Part of a small language model's weights: 10.8M parameters, exclusive self-attention.
Each number is 500 + 40 x the weight over the matrix's rms, rounded and kept within 0 to 999. Layers, rows and columns count from 0. Numbers have three digits each.

# layer 8 MLP up, 896x224, rms 0.127, rows 807-895, columns 0-55
498413486434499518486504541496406520485528507546483503615497457463553514508393489470506508427487522495508605597494480511529538483522490460511434554478538483510470551465
552555491526461523472471503460519540493518531492534407585464547555439485470522568525535480495486519436612548537409540500499520457460545540487490483548617518500546434451
567477545525470527464476524524583422522519514437517516503485390536464563511559514528530492513532509470435489491540427520501464510464520484477473525503518440516505509445
393553516474486477525528518517505500481549500534495415527521427442531584453573459543532455475469521474445458505482482495446539440490466510502527506464536454513470514414
571493425505528550476406519462505492517510471493439488513467489499474472531480479502509513489514472479487472459493544479494465514459490491514530551593485491531551464434
513435454482509468544507520456535501431476493501536500592551570423429508510391527451545434549516588449538548474462488517494497507496501533451521516505415549492507552516
495554357504489502496436498528531475479450478465488526433494452496485451560506543517496534309461463519442512563460485492517491517448545478467510477440574506468472497503
535544554522488532497535516540518490503481502554493501536476509469500517610449479508569532477494535450511485494471486503529563538452532549518468504493472504472660542639
522508437533454546495459546539485509549519455520519513463579454480498499486507519495494537568559503473522460540458472519506471506547527422565506450418460512428522563476
479475547491477519507451527516448565548495467426520535449518492476569487526487443573524484501482516515534447528481512471460525574475480446511508521603533475503487515590
485452518522413513435536540472441450561494490432515508503532481463514535522438458468486568534475510556497576446456407577496529486493518482501515454588457548402448510501
537507497485538507459513524547520481469495514440485513508559549502498527460532511441487526450484504441484474445413485455546514504521459498509527473466490545471521542470
541591518534522518513431494472479416496501403486477522543515541532550557518460517515494482457478580541539496431436492584527539411533483542506528572490548434567413423560
507490516517531511503555522569493463523438493514528466510432471480461561525493474556530551489502546507526514468506537495527536479473524523471570539510476506526503457543
468481462560469523466511525479489504563474458509449557486539525525537493397520576510538548570489531478503500503428507468516563513505505512450507438506506451510506477476
489500555502560528421461576509536492473482482524554493556484536513502430559502445557503485477640477559479536558527490472562527504540527473542469399490436503537524529550
504476476511490510413501519470528465522551448459503471518473500484500562529529522434584521429464526539505484482563480522514455533540468513572472525519537555443526490528
496461499513482551497466526488533491484441563574421606521539508484582497511474493446511445559528519522436540561488589523619508470461529438533492476508493442498504496551
481493479546471447518493521486496568519534490487547460488444478513518515542489499500481468394475507527567520549466467468499561506446491554504496497555526524523542539475
439507526512509506495526556539512550468509483483513512463464494505526562536479557503487463501503489571441547475478456532551516485449527492516538443498497528541472548547
511483445511507435471493478589440457426500539533487498530470376532536477553523520548520434398513558548512575497508435496537503574503545441432553408592479511517522511506
508443540529517447526463545487480412533473500578452555547525533510514510494562536500586510549466493522479506451434472533479433473503448516521545511568460535514517531467
414514509541466551468560518472505550507409524423487578561484469485410480478535485438448512412480417551465496471480517455456501579570490460522478481476465487494461477414
487448557512454500498440548473445558535498548493564525493561482472547477424524496508554508477521493547541578482564555490504514491447488443521484442517563501515495551418
525525467489502488534542585513558494477508541500509537485544513521523465521498489514559534511503548524439533459478485506530544567503528475454493437434526516494423473532
509493416500489456506527528438584507496404522527532479546510499460481507559473483549500507500476512531504517524496500522477519505528503536505459567530474484552485526560
515419495480485490545443545517504465563537440545574475545493527514521557478529493536505559548527506523499548517607422526527528439516483474591478470501467517484374491517
503555572559516506506511557435527511509556441470516488457484448524483512450439506489504552538482475553527490501533559470502534490519441427524470486578513486504528429533
565511541507546528508561468475450472538526505459480486489555487531536536612520459485500474490439481483533620539518458544536546479481535517554524556446563501531475514482
510462506460543540479458528520447518512437495552476576492465435475466533520540476479509507500449510562455493476576510461497538491533526497550537489633472481562459462511
483448471501580531463468585479430574533522412518594504446523553528466528498517478536511494475484500517560469551456524479551489495476423555525513487525418565515459525499
549497541527518517507451509503500493499499569511501525565525425476482543499465429537510427396454505557496486515514477512496521521478566521494544446489510575507500469526
464523487481496487435502612554526495429507521502510486482530493496474478516507523484446492506512512544516472554481543579481498472465487529464513450521488506546518572526
484474514491537487534506514498478415534565538512506408506510538535502531476519510524551482491461514558554570453551499545561563484458561513486418469520479477508491543501
459542462484540520464580581527490541568473531448508519491529433526519495467523531445506516563488484426501434458438531532548560537466606399490466486420432520518588423538
533496522491535531478489547413495406553499469470506554493560418476562556481497540496519533493515499522500563502587520486496549522525485456568572469523531530510548474508
487475590474506471500547466482534495465538529525517523540529487592460481585479536538502495514496502507532503536436522466521532520527516417483611474523484507428516525488
498424493483374506531425507514471487510515530482556503510466533469523574469500570479421531553539498574483464392462536569481472527459458450419516462527494494579516533460
499522470446480502556510469504489506577515490540524495459462492534544505505487419493564453439519439497534418528461582512561501469545517551478523513430524442567457519431
494497512453518505500502518536454526522472536441432520476528444464453497527500574404508514487495510454498521558554431413448500518468497531502458523524420519556524451453
495403416512438554481598488565468441490502463500588486551544498473469480571427499531462496453490491506556501587556447478476594491492532574480483519499452475555519523546
497469515497424490470476477501466492485507476523533547583424503453463453466465509502612476455415502501491471534490484516518421551439528443604515511501545525486536482519
518460573527475465543466427536452491511532449474487489533496468467497392543438424476534523510480569517487526430530503489506498475504491542521516587549475511549524544490
454468515510528482472545582522468438516479479593429545479447526516445519473517521447495506517440493432447579499512538531537598509407464530579453472538442519452557589537
351471537532517483443549542522507444514486442463460489475468575442440494405473509553577484429577455499518481494549504471519495479459472531468501519559550547549442529522
570462562523479491544496513474534497509464464468468480499520513477456536468510464581539513455509428500550507440511448502445504594559499471506481511489535485503483517576
546534529453546492476499467480480533431505543421458543519541583449460518484503565406548515456494509510522551531522512449491482539529490515480473511504414485470543467420
487551502517432515507531578495483540530554540476449501477469520562500504532495496546540483437504587444464530428500546503526451480594460419477430498456487452524442370397
561548473489478438519508496512526567509536482489480455478525459505543497542511522504436465521525539488454547477485440526537506515491528516497529514479539548491574466450
517525487517444472470497458493427469491500451518536553504543506501481527571484540557518524501530529527525471506489501462520456557484516444505462482449488497439480422495
506543502498452588536411522498500504550488461486449395480522432523456557483496549497450527468522554527507535498572510454431429503598488417555444451519476506533500555443
484488478527499431453499560456501449571451487522482529497501502514505472498528525530480513506492549623531546544420503450514527478508554513464510573484469479526557454533
481549472477549556496471495507494494491485565511534550562438496490558499490443521501541479534423561431523483570490484487470505448523554405516507601531527447470393481478
485495562481519451525489477532529546505490464498510529527477514527508497538500446417496496541507512505444445498540544506461567582572541476481514528468519466478513540481
457475466571496404544497525552447480481527527531493431523562515470473490541495462468533625539545457573536487476464559558483522496567517498456487464530521568513540456421
463475442465468483462500505436528527472488551513545554542462543479483483562429489444517513394486467475419513475497514534474520471468536479436529514537523516501473508562
502522570508547469429511513458467472453481501495502523472519530474516505559471426463593520498480520547486559465517492495446487497503532566470509505488511516482530469593
454539514532487536565506552464443493500436511417510509504588512482492533440479468468518448556473498510449431574449462552558524508453522465483526468482537562470540505458
483477491542460458495527555508530421482513467480495513533552496490501465563500451476519527481475487497488484459508562504545550532519464425484459562441464428483551529497
520479555495533480580504564488501444522490422516516543519489417421518498487481529460429528471500584526528443506458445516517474565490474507549509524512465447445496489423
504586413469530499508498495483493573471529542590566455529512454512514512530515578487535453501545484457452537497477502515545488472408553491569504464490472535518491482508
519491523465501559493462446525437472494483442554487534524535505479405515470516421473543524520482518539507453481468512457555533496470537412531518578517478443555456429518
487460532493533447528536546523427457478480502505547457500482468477425471514445535497471474451567547481500608417473488484540443530474429547457527472460482475515538453534
514466506560518505474548565486504545484515429454510483446450436505512497537474535503503514489505476494518480532508489455549539473465479504452525551517462513472497492452
458497531502516538473468533580459482522455529473473548461491502496461530543458512473528464531531495467485461519478519580466460506454505458511533373443577481453574416525
436597472540432541512489535546496487487523539477550510466455516549527518491476517573501523453488484569511533455518522538501528513532513526476533576492484537457593544515
496438496526464507431428528470530573482493466529487534498455455464543473526436598472514461472456508383476485536499534544465491498512486464453505477469460575511428541433
497501538538480417467485499565552575553490464487492520567505486520490499476519495476524550500509499566570563508509499459573533495483528484545482497471440509518529441441
488508418507482474566464536483540503568497465562564514488461462484426529558489508521548528514468505424462519474475525567464492527496561516438490518434505448538525408483
473489518491520438485479462607521491516478477514489564488464593506464490480512494533527521480487488526414539485518498519520544475519557479471484480457553440432451512464
420497514538439584465515513597481482533483442489592526532459548516540599540489441541530500484520489561512446538484580492421536536508474499458463564499554510491489456544
512506571466513462486544487450541510481492431520491566549409578455549422578554589451455572499507589559438405555461398499535540544537485530559534476462508555532484512491
488503512447485492473519558513535449563542469555406397538463483491484500472480498527526511451515509560512543471447482458559495466524522466581540529554523512497518493507
447557475528500450453534557498494514554452509621541539458522434531540577510430449455431506518530552509510500491470567473480531556493544497560528509513452549544510514509
489474552502521423453533466449521488461545476473494485491445439496483477498520549550526519519545521602490625551489434526481529505564520469473490474488498523548491436487
457554462461478510508499561503549476512499510516490436466493432542544484525495504484479464509465586521506429585515489434551517538505502463518503550510517445535527521517
543452492459405500518484510453476489531504469524504530496459428535451493449520540483538484533540538488495477431456517497478533476508558535508525506535514514529551435581
454488476565491517515558517518491491468648490478479488526479485565570492524497534501500500558497548487448546422482539554474505518566464472410574542475492453479457520533
428435472444459393553462506575515448488597384442541428448519482503437548454499476459511477494455457445553553523386531488563521510456463428553516498495471507492569496477
489459521492547579463502542469495484466485420455491492427460526544481478553431516499478539462445416506446488506523424472496425455610426526535453470494438459438495391514
579497547499479480553514577527489546503428496459527469460514528485487570506506460475492459536410475515495487535477463484479438536481533464472545530488561512454547466511
479470478519510537509484536493478464481511477513503503494471434504473539525429467544495425465537528547478532472470460483576555498547501521491511471489478494469484487510
489498545451517503524472537543567485530430509541493479574495465545585465501508511453481560517526452543537480517409517533476448501516535516508495532500546548453477555483
551466499519472512508556528478506493438473485546508552467527501439516524469535501524512477552444503518523611510521522552504586515494500477510562529557455466493476582595
485513486544456532538486526519587544480485522507515495495515481499560549571428530503485459454523555451548460540538402522504470553587527502541493471514419510492535471487
491567470542569503549539558500476482525417524498445433452495479485474557505444495506529472424500515484506506483475442523548523537497541520542589539513557488506473382474
487520526443550464437494524484473553561481514554500459510504475454449494540481548500525493522429498508488526473501479523494504486513514516481502500468497503480496494564
582492454531505512504489543493485384448504395424521524464478392427574527473525540479436491450491465558534559526531447438525494425429483469459543492504414502435516450473
544627487479505459512587458453452418447478506499482509519514521491486518542457466492522476534478570464551576490496439495578524503478501440478496524527486477482461543487
# layer 8 MLP down (transposed), 896x224, rms 0.194, rows 807-895, columns 0-55
507545484466478452442480530495506470437447556535543519503534564525416522536436493542574523454505503516563463520508528466439514465508493466498525517478535504526497442524
521535554561560490528492515519450546443484477504549558475521452548523464572511542457448502531489486471498508482472492433500532514551496408512469479490430554564485498535
538557495476522530447542462499428454527514492505494478458459448463544450549424469493456531548525463468519536529439503498493572460503450465502442481427477471510483477510
493541504518507509518509454580553519568417505540510424482545538471514501475497517433524517527568543534547543523430550524551558539508501448478495459467522522486468492506
449480512429427398538484412489470460554488451510454535541492534555505528502464472517497538461544496515531437520492406438467545512446520516411568522451547469407525506530
542487517492583486533482558569490515478473476508461422498481541490480515446476516525542515492500524584506484494528436526499551479458551515533429496470450534458566476530
536594503445477430566503516447542500553537515493510475542580595478518502436536560547542585550469596505415473560499486457538409434431526484483538483431507525488523500483
511494568413534518517482426528580538463465537480467470502515498489483565537508553499480508473463518445546490481527461507547373481539516465544515541537482530556538582563
510451536428467517501558518527500426521481473489493453530531457534447465501497495512525514535482484526500545485528535503479527531490526524518579541469525506462478604472
463538530525486535522450502497488514467435493453413537537497421476489576501552508484433491491441486448462518439423506435539486531529500548535564535501498525521482480560
469529491478498516497532475530470542478452480509388474521476475493546508524543473422538470555553549534468554501570535515498541537515509477457526494574470486475488487492
510496455448535518511442580463433547413488479423523453493520554511531556547546558574514474441515466505519533408495530411499427487444486473494516496441485503531513462404
503527472514593502482514571506503572478517538526454443463439494509516484491419517458448496505517474544477550501519440505474507455470472518499476525484502486492526472522
473462516480550447571488505492532498423485474607575510502475495477484485505529523476502465562452522504531497494491523527489481516492523424535541505536465522503445490496
557509530502459493471534493458521523438466435509423485547496475497418536562479516550471425445501504433527543432473531538461493491497494591428495514483533448480461533544
490545450474486481536402513545488422482498515542522479478505552527510507527493452492486536452581465555523527535538468457528506492523496417417477538534456509501564509495
527545525500497495558447500514535527470490491546505510466458516553485500476553466490501455595444486537473499539508460494463456515544493477506561485498534531463565480531
527504507509580534456465438530536515478497497511509530499488496498474491478490459547510425499457515573453430572486524553509470475529497494504491424509527523472487485514
474521440497468524586472506470414504500488497576530517536490451510470486497529429548490511526590522508485568482482514541515473589443456556423482480541477473499529525503
517508483471502477544521422495504532463548495437532504459520506434480545435526456533461484501436520511462483448547501474570517524508512482551518515487516429540535582508
449418429624549543553488603512536591433526506530565496485555414542488523464489556448555460511487477446424452531508416543514442478523530419427542493569548546479493490522
501497504430496538482435425533478454434475471508513549532459535517481506508531524466541460496513494496577509503415526515535445534484540509482471508525450421528600529561
398496430526490545606548603487512575489523485477569521517547522505560549520520556460530428437519556538514551594518548563456555465517649511479513518449488456492487521513
488571495496582539471482527501535457483534558464496466459487518464483466503563545429486501496436462543498507475539523516522504553490516466516492556457488516495554561501
491512547450433529477468427479503533538535505531491511466454571459440537504566528508499528418451527450518536513581515489528511526455554498537493546496379521484479552482
484528465546513515482540401499476522442465560572482533528507461579512483512476473505543479526481526575551486488455549555505522395446433485467485494548515467520507512452
461456495508544518488505544509497492442539437559453477536513445534519531507450539515492558477498491477566457446514444524531469438513590565451523536536482537477386591507
548446551492484544486450492454535497502479505498481547503584505501563504493559498525509450522526534392504474474475481466543464479491553549499519504572481502512412510515
511463426490524492511424539448503511439487465363503504548468477453482523517541535532482458538502518572480484485529548369513482553524577480502487502449505495501571516474
471469429459504388595510516489452609497491480431500594478454467459483478452514537533488495496485543523423504501515562508509549465520447498491489497541519491482451538486
465560550414522495580581559344500470443503459467427436560542464451458519519483440525444523555490507459530478577471488507508505524531521537467551431514454626443549560400
454476492433461480587499542491481505506518545500535560482444640486547469511545569503488510509625434510499415533552521500478427498463469606484534517476440488523558509515
512517496502460487496483442410550492582558465421516421577452519522522509493491538526443529488489490539560467466526478569524465526501553494551523534544419478461554443524
551535466562611532534512554472450485563580457467520417512518463493602486525534431456494523541435535528515494551505457421509540498529542472465523530513476451469493489484
446448412535458499536431529511459513480534447465517523527539518488465548500482488507364462490502433532489425467510478488529439414426513537484533491443467557539543512483
492456495512501531523495410456535453577561404520507494492546478456523456558590576545444534486501526519547561470524490460540450412495472464577420491518498547471525544474
537372508469410531510477554491520571489502520497521474494590555471424538474491449546503472579428468473515490509511557499528503459548489464466488479480495504490521411476
529514525509562413488471450539547439536549470512426485559532459486553510488496492414482466522448498516426525451450514542494467444465472489482468454540509518527543501523
523498525561490493485459531470505489484498494519533541588505432514443493474541536484467487422489516460525496419461488471545545498488482501496486502567484542484565552563
530496443506530463491455489535540462504554485523500492518452551482587476473420500516445477445520485542488405446535479477547444519461528523567510483479501490532550514517
519514456480564476571505440519488526536547496426453465504500569479477472473566517554530452469484537500534533468526499511513521481463484465459493474530438512518474511509
467543613528531459475516493521507554497458410560440481491391547514405495515551471466525439482403445510579456515539498491510490513522512503437541442475467463447497494463
486542531446533466557511439476486480479501487530490550518479552537574453550519617547506478418475508483503504491469450473497549516469485559447481472520565546492459511517
517521527538498502527494479480594456499462508525493484441496510587496511455529578489506454514525456437463442404535498489537562577563449499520529456508525565504527523569
514510529516527519499425526521502504491477464469518526523471489465509563523499544480484485520466466495549484517470520467487494482520483470479513446500470499539544444549
459437565486567447565532531509545541511495451496522486582461511562444557534515481431512494495424429490550525538525469491408567501537511489493516535512571474552449512510
480552491529567541478478452508490492520472430528450474583532594504528546464540520499522459516617521562512610523527480429552489470448468541474456528482536515540518457454
481520523528514425519480507560545537495498487515475470435516543441533484496534547526598460488511512442515431535485539424528482530488520519513462471553501466510499483529
457502491525487493489502528498535534491491504498509436502501587498473513519468470522487559472493548468496533462470513526540491585545522417554468524526607467439522491547
543493549512471516476531483445491561466471475408490548587555496484546559562509515515469461512569532412505479530503495503504504512428498448530475503504430553517488487498
493474460458493471435524510516484453476498566483581484454517448506520545545578522470476468500515509498437528489517543537484484511509431495447407390480464531499525529449
511467453524466511419415458524468536592487532472483408486540518486495494421529473536547513447458502493519460513508495499530513480541457549531531552544503483539597503521
429454463537510477550554537480452450515524496615478438456499480488494516432446530478533529475598464558477519470526538540466455502474519603461473543495544559575483528431
482527500534463469532514423419495458473498533519428493446499484464431436460546546529493461461497452517577530533488483514566528457496494515479480531551511522535563419474
471502517437524457467455475620447520539532456544470588543460498473528517545537492480506478548501524500500525490468492523539474478560468529374458531485507488509557504425
525468445489496534481583494481447453485365482515508470463521499525533446489470534558500492490572426508504575525486543457483519492536493480488493471473511506480444506496
497458544527439549491554459473465523532481511475502509550487563490491536509530518544492519530507513471552502497499449512542441563492491529489539474523436492494475475516
515461548476531488497479569437509495458469478485452481383488481501478495531440540539470414530517446545510519513479468459479444488509454525494566570515510526529471533549
520522546494514510511466442589520526495461533454522490532511497495521478453511521510521528584543503485442482521460515473517506485567473433544491501501441538495518523504
518478454528504495490527509509531479508475503518534469524512556442499528493487518446482517471583528511463456494509500497519557517536490550528509466516515517534442513466
453546559530430494476454483403537522547479394537492434561504463540462495532469493480481532507549540552478517556543554566547471507558436551474468407535442424455529472508
503504562550509523569495512555532504476541518479512509479511542518546482557499486485479540502456392465528493562527493491508456457536465480500449485502450500575484446554
484469522424510531463523510483431482479490545513407547465541534460490437533559531568484595441481531494500521481561540544489584500541450439527458574497519551523522548514
465490495486492482497474528440405517468484483467483516429519562545479487471508475546531511486484495591462563473515562510463512431489456533450445534459598474465492436550
562527456446472562496510574458528493485404585506424469500459505517417586465527577492518536520484470549559510553457438521537523478552402492585521566448505473477510452547
497548527536521488530556470469427543442483457568498518526554530593494436537503507505531541547456466535452530441470492457487578546525498527499512505466569490444592505500
519526468517518493515500508522526483507529492470558526539407505439461465446510565507408481500535491483482451491511560528488455530499461515522534520503513409519504569492
474480493510514509490470343620557553518438557492491478503488544419439466491469475488478503414484528443529534574405497487529546480549584462483477482461415457497562492529
491522498532470454524480461541576444489429468511489479516510546546529498490464443512488506514531530568478490448465485526531480481487544505551436469535468502465460490492
553420501484558507498525474432491540574464514491522436542497530462504585516539541470484507506552511512454501480477540461432483454534565480487471524441543527480539547505
491499462497505498486561502482431495477451433424476507479529574503548524518457533584529425501448443429511580493494513526464492498579514582522451573461567526483511480550
491509527505541407606631533520483525529514495502509497498558477466540500471547491577559506501531509534495499569473499492555430496509463562531504476489559544463520450520
489416479437490416550487484480534509597496532460541483558523418460462525418449422466471528464508440415484559507438528487600519541490517501409514537482520623509494521555
490456490586486462511501563461531487535548496447501520462470486522480536495529520526508518505541473456508518500501497506476411511582458433535504523498492470551571496527
468544544540504519565568433504514469532603462549482604592411451480472560504428501486342405537512459543503567476483477509471479503465471556536423544532544449506451447520
453557418518522548530547550468458555535536550455505455514444533490484493542460515500521523523452461466479451498531555518478430491517559590546523485498501492451564512468
579491459509591449502444483576566517461531514463522451448449422504478483526486500456444539531501555471533469454465478514551476471524540463446508568566533557531432591512
537492535526490479493578484486475491474487514532471529497547555501557464486445471479569499518593464525545454447496518464524452498543466501494618576505524433503474449504
509489490493500516509510499468508482538480559536520458515541480475497457558529528515523547507527500607513444498493480516455530461470496530461499472524552510464486538540
503525565461527485532516487412466568460452482427542479484517511445422471427491517508489460527494445469458464494498434476504511450506521528511458473501518498506493428464
444451518447491544367508500504495507517529532518446494461463518460505497448537446553454554554594497410442476551460461495529456493480537534476513428512509431447527506518
537385394449487611498472514493470501447523566450534442520562385459522499455500472508445532530545514554531423448430456434430425485514540490460499498553523463473466454499
439454490533537500528522530498537491493602464424450464515525515500537484407526612454533540527443452516513486488481430532491453490547481563474446520573505529440528504511
498488439534469490509521542532428480485534478507438534457560555442480590495473491501519502466520451560560558553529522544532503594542505496477508462498505564466478516499
551512508499502501516528548438551513528490598515510520523492482514478461499512462539468502544478422470468540496515546479476529511549483553429548508451570600455491528502
517540498529471528507489429580567507491498522482515500463507497516497565506563476492554548563486454474432460513513497523573489455489483493454474457495512493504437502545
482425519541395522528470457472459396477536515459520505493460534445538467497518347506496491524473529472524493582500535478509531562508524401454465510501469474522538475461
486543440501503522516548564566572446501442471467488543479461469425533540468568450503537494522510522455494555482514536452543392464490509460508531393532533449572430484493
542506577586505473533475617430475508548567479527557499466513591573597452510497528389436487548486531441552465513455549586559444443519535492495493469536465567501400487446